config.yaml
hidden_size: 160
num_attention_heads: 5
intermediate_size: 576
attn_scale: 0.177
bias: "none"
parallel_block: true
init: "normal"
init_std_o: 0.0
init_std_up: 0.0338
beta1: 0.95
warmup_steps: 200
schedule: "wsd"
train_tokens: 258200000
Each number is 128 + 24 x the weight over its row's rms, rounded and kept within 0 to 255. Layers, rows and columns count from 0. The size above them is the row's rms in percent of the matrix's.

# layer 2 MLP up, 576x160, rms 0.292, rows 67-86, columns 96-127
size [105  93 100 103 108 100  97  86 100  98 103  97  92  93 102 102 100 104  99 101]
[[117 155 127 114  64 141 158 108  99  92 162 165 101 143 164 154 130 124 157 130 132 136 119 115 121 163 176 121 124 142 102 189]
 [170 108 157 140 108 158  90 175 123 139 152 164 132 122 133 144 153 176  79 128 138 135 164 134 166  87 128 150 165 131 111 120]
 [ 99 140 156  91 101  83 135 164 119 116 120 115 109  94  86 113 159 102 151  82 128 131 125 116  93 117 149  99  51 145 133 145]
 [126 136 137 134 156 144 188 136 180 167 178 142 130 128 165 102 110 121 134 142 111 199  99  71 129 110 148 122 116 144 140 150]
 [101 117 121 130 118 145 101 170 149 134 158 121 123 121 113 115 113 123 121 127 146 104 189 133 139 143 159  99 133 105 137  90]
 [142 140 123  76 136 145 192 134 168 114  86 131 129 136 112 177 114 159 101  97 129 133 140 110 160  99 136 129 117  90 177 139]
 [153 117  86 131 100 111 131 113 123 141 141 136 146 101 118 114 112 129 135 151 126 124 106  92 139 126 144 137 129 130 177 121]
 [122 142 127 107 109 144 156 137 162 128  90 164 137 144 117 143 129 122 101 131  97 139 134 103 119 151 138 149 149 105 166 131]
 [103 161 108  94 123 130 122 105  98  95 122 115 109 101 116 117 128 153 161 118 113 169 121 126 117 130 106 108 160 105 107 113]
 [128 104 100 131 112 139 150 118 124 128 127 201 146 128 154 113 161 159 134 124 144 119 135 117 142 147 184 135  86 128 140 130]
 [ 98 120 121 143 153 144 102 141 110 187 117 185 107 119 171 167 135 145  92 134 148 145 116 123 102 147 119 145 130 139  95 128]
 [133 119 134 149 161 108 105 160 120  90 104 105 138 116 158 139 112 111 171 151 125 138 161 135 108 148 121 148 147 120 172 124]
 [126 166 146 128 154 129 132 139 110 103 126  98 181 104  97  50 140 160  91 124 159 110 138 149 148 126 126 102 130 161 157 109]
 [152 182  98 120 113 108 100 165 132 104 185 126 160 123 115 126 110 166 103 133  93 144 128 134 110  97 111 108 166 103 159 122]
 [127  80 180 129 126  91 133 152 167 117 142 120 145 125 114  93 121 146 167 138 145 108  72 122 140 115 133 150  91  83 144 169]
 [126 104 119 131 134 129 136 106 140 121 145  90 108 156 164 121  93 133 103 126 100 127 116  90 122 156 156 156 119 129 138 117]
 [166  90 172 143 131  91 142 150 107 114  91  69 181 142 117 146 130 117 161 159 165 115 137 128 141 131 168 111 142 133 115 101]
 [136 138 150 122 165 188 204 100 144  68 143  98 155  98 142 130 103 136 113 132 143 131 107 138 153 103 126 154 125  81 114  76]
 [103 112 144 135 158 131 149 159 140 129 113 138 116 166 107 125 169 118 141 118 141 137 113 148 138 120 118 126 102 100 112 142]
 [103 182 139 121 132 154 142 170 150 167 176  90 114 128 126 166 108 107 127 144  85 147 158 178 130 120 108 120 111 114 130 144]]
# layer 2 MLP down (transposed), 576x160, rms 0.0745, rows 67-86, columns 96-127
size [105  89  97 104 116  97  99  95 115  95 101  96  86  91  98 110 100 103  98 120]
[[115 142  95 126 115 150 150 178 156 114 130 136 159 112 105 123 107 116 138 153 154 154 112 134 130 140 159 144 102 118 129 167]
 [137 164 154 142 115 145  80 116 105 164  97 136 134 149 154 138 175 107 105 150 169 172 152 123 156  80 141 164 146 134 150 114]
 [103  86 111 121 114 108 123 107 114 148 166 147 123 129 142 137 174 148 157 115 134 127 163 124  57 103 140 189  95 109 138 119]
 [139 153 129 133 128 143 148  92 126 156 131 113 121  74 146 133 102 146 111 141 131 152 131 104 108 149 153 158  85 167 186 146]
 [ 89 137 113 126 102 129 111 126 156 115 136 107  89 135 152 164 105 108 106 111 129 151 176 129 164 156 153 102 175 117 141 137]
 [117 143 135 126 154 130 149 121 152 124  39 128 125 125  80 157 167 122 151 128 121 155 137 103 126 122 131 125 121 110 181 162]
 [166 132 118  93 133 134 100 117 144 127  98 138 115  81  86 116 117 104 146  97 118 160 158 123 133 105 107 143 111 122 117 109]
 [145 151 125  99 130 115 169 153 172 110 105 166 137 159 154 159 127  88 103  98 121 120 127 150 103 115 158 125 133 105 124 105]
 [154 112 122 166 122  84 126 129  81 153 131 122 102 163 173 134 122 137 141 152 132 166 138 137 109 146 166 155 140 122  56 105]
 [121 146 106 139  95 103 122  87 143 130 135 150 143 135 139 100 120 143 135 136 147 111 127 101 125 151 171  83  82 132 116 121]
 [112 155 103 160 103 125 112 112 123 176  83 133 140 126 123 149 102 156 130  98 112 153  96 142  87 124 118 118 136 134 114 114]
 [136 140 120 107 154 143 159 167 108 125 144 122 147  88 134 126 139 115 166 182 134 165 124 112  88 170 120 129 118 118 154 150]
 [ 97 129 143 113 140 115 120 101  89 138 125 155 110 170 112  93 103 143 147 120 154 108 151 136 131  90 162 114 152 167 166 110]
 [148 174  98 106 129  99  85 106 158 155 146 101 114 141 119  93 111 128 132 160 101 103 142 176 119 140 156 137 110 116 150  91]
 [151  87 180 164 115 105 144 162 105 171 126 109  94 123 103 148 126 136 153 110 148 103 132 114 142  99 118 191 101  92 133 152]
 [139 102  91 110 145 122 133 109 135 129 166  88 123 150 155 130 113 103 108 142 129 147 113 121  96 174 175 137 135 129 171 117]
 [112 131 191 139 132  55 103 166  94 139  84 132 131 137  87 138 121 140 116 153 147 110 126 111 115 129 151 117 147 137 119 107]
 [123 163 120 157 163 146 123  95 122 148 161 143 118 120 136 130 107 123 136 135 143 109 109 154 123 136 134  87  85 130  74  89]
 [104  97 105 129 132  96 128 116 149 166  86 149 103 161 101 157 136 112 132 107 150 134 145 142 100 102 119 160 108 118 141 128]
 [ 86 153 129 106 113 136  95 196 141  97 165  89  91 113 117 145 161 111 119 121 116 139 173 132 138 143  81 118  97 117 180 122]]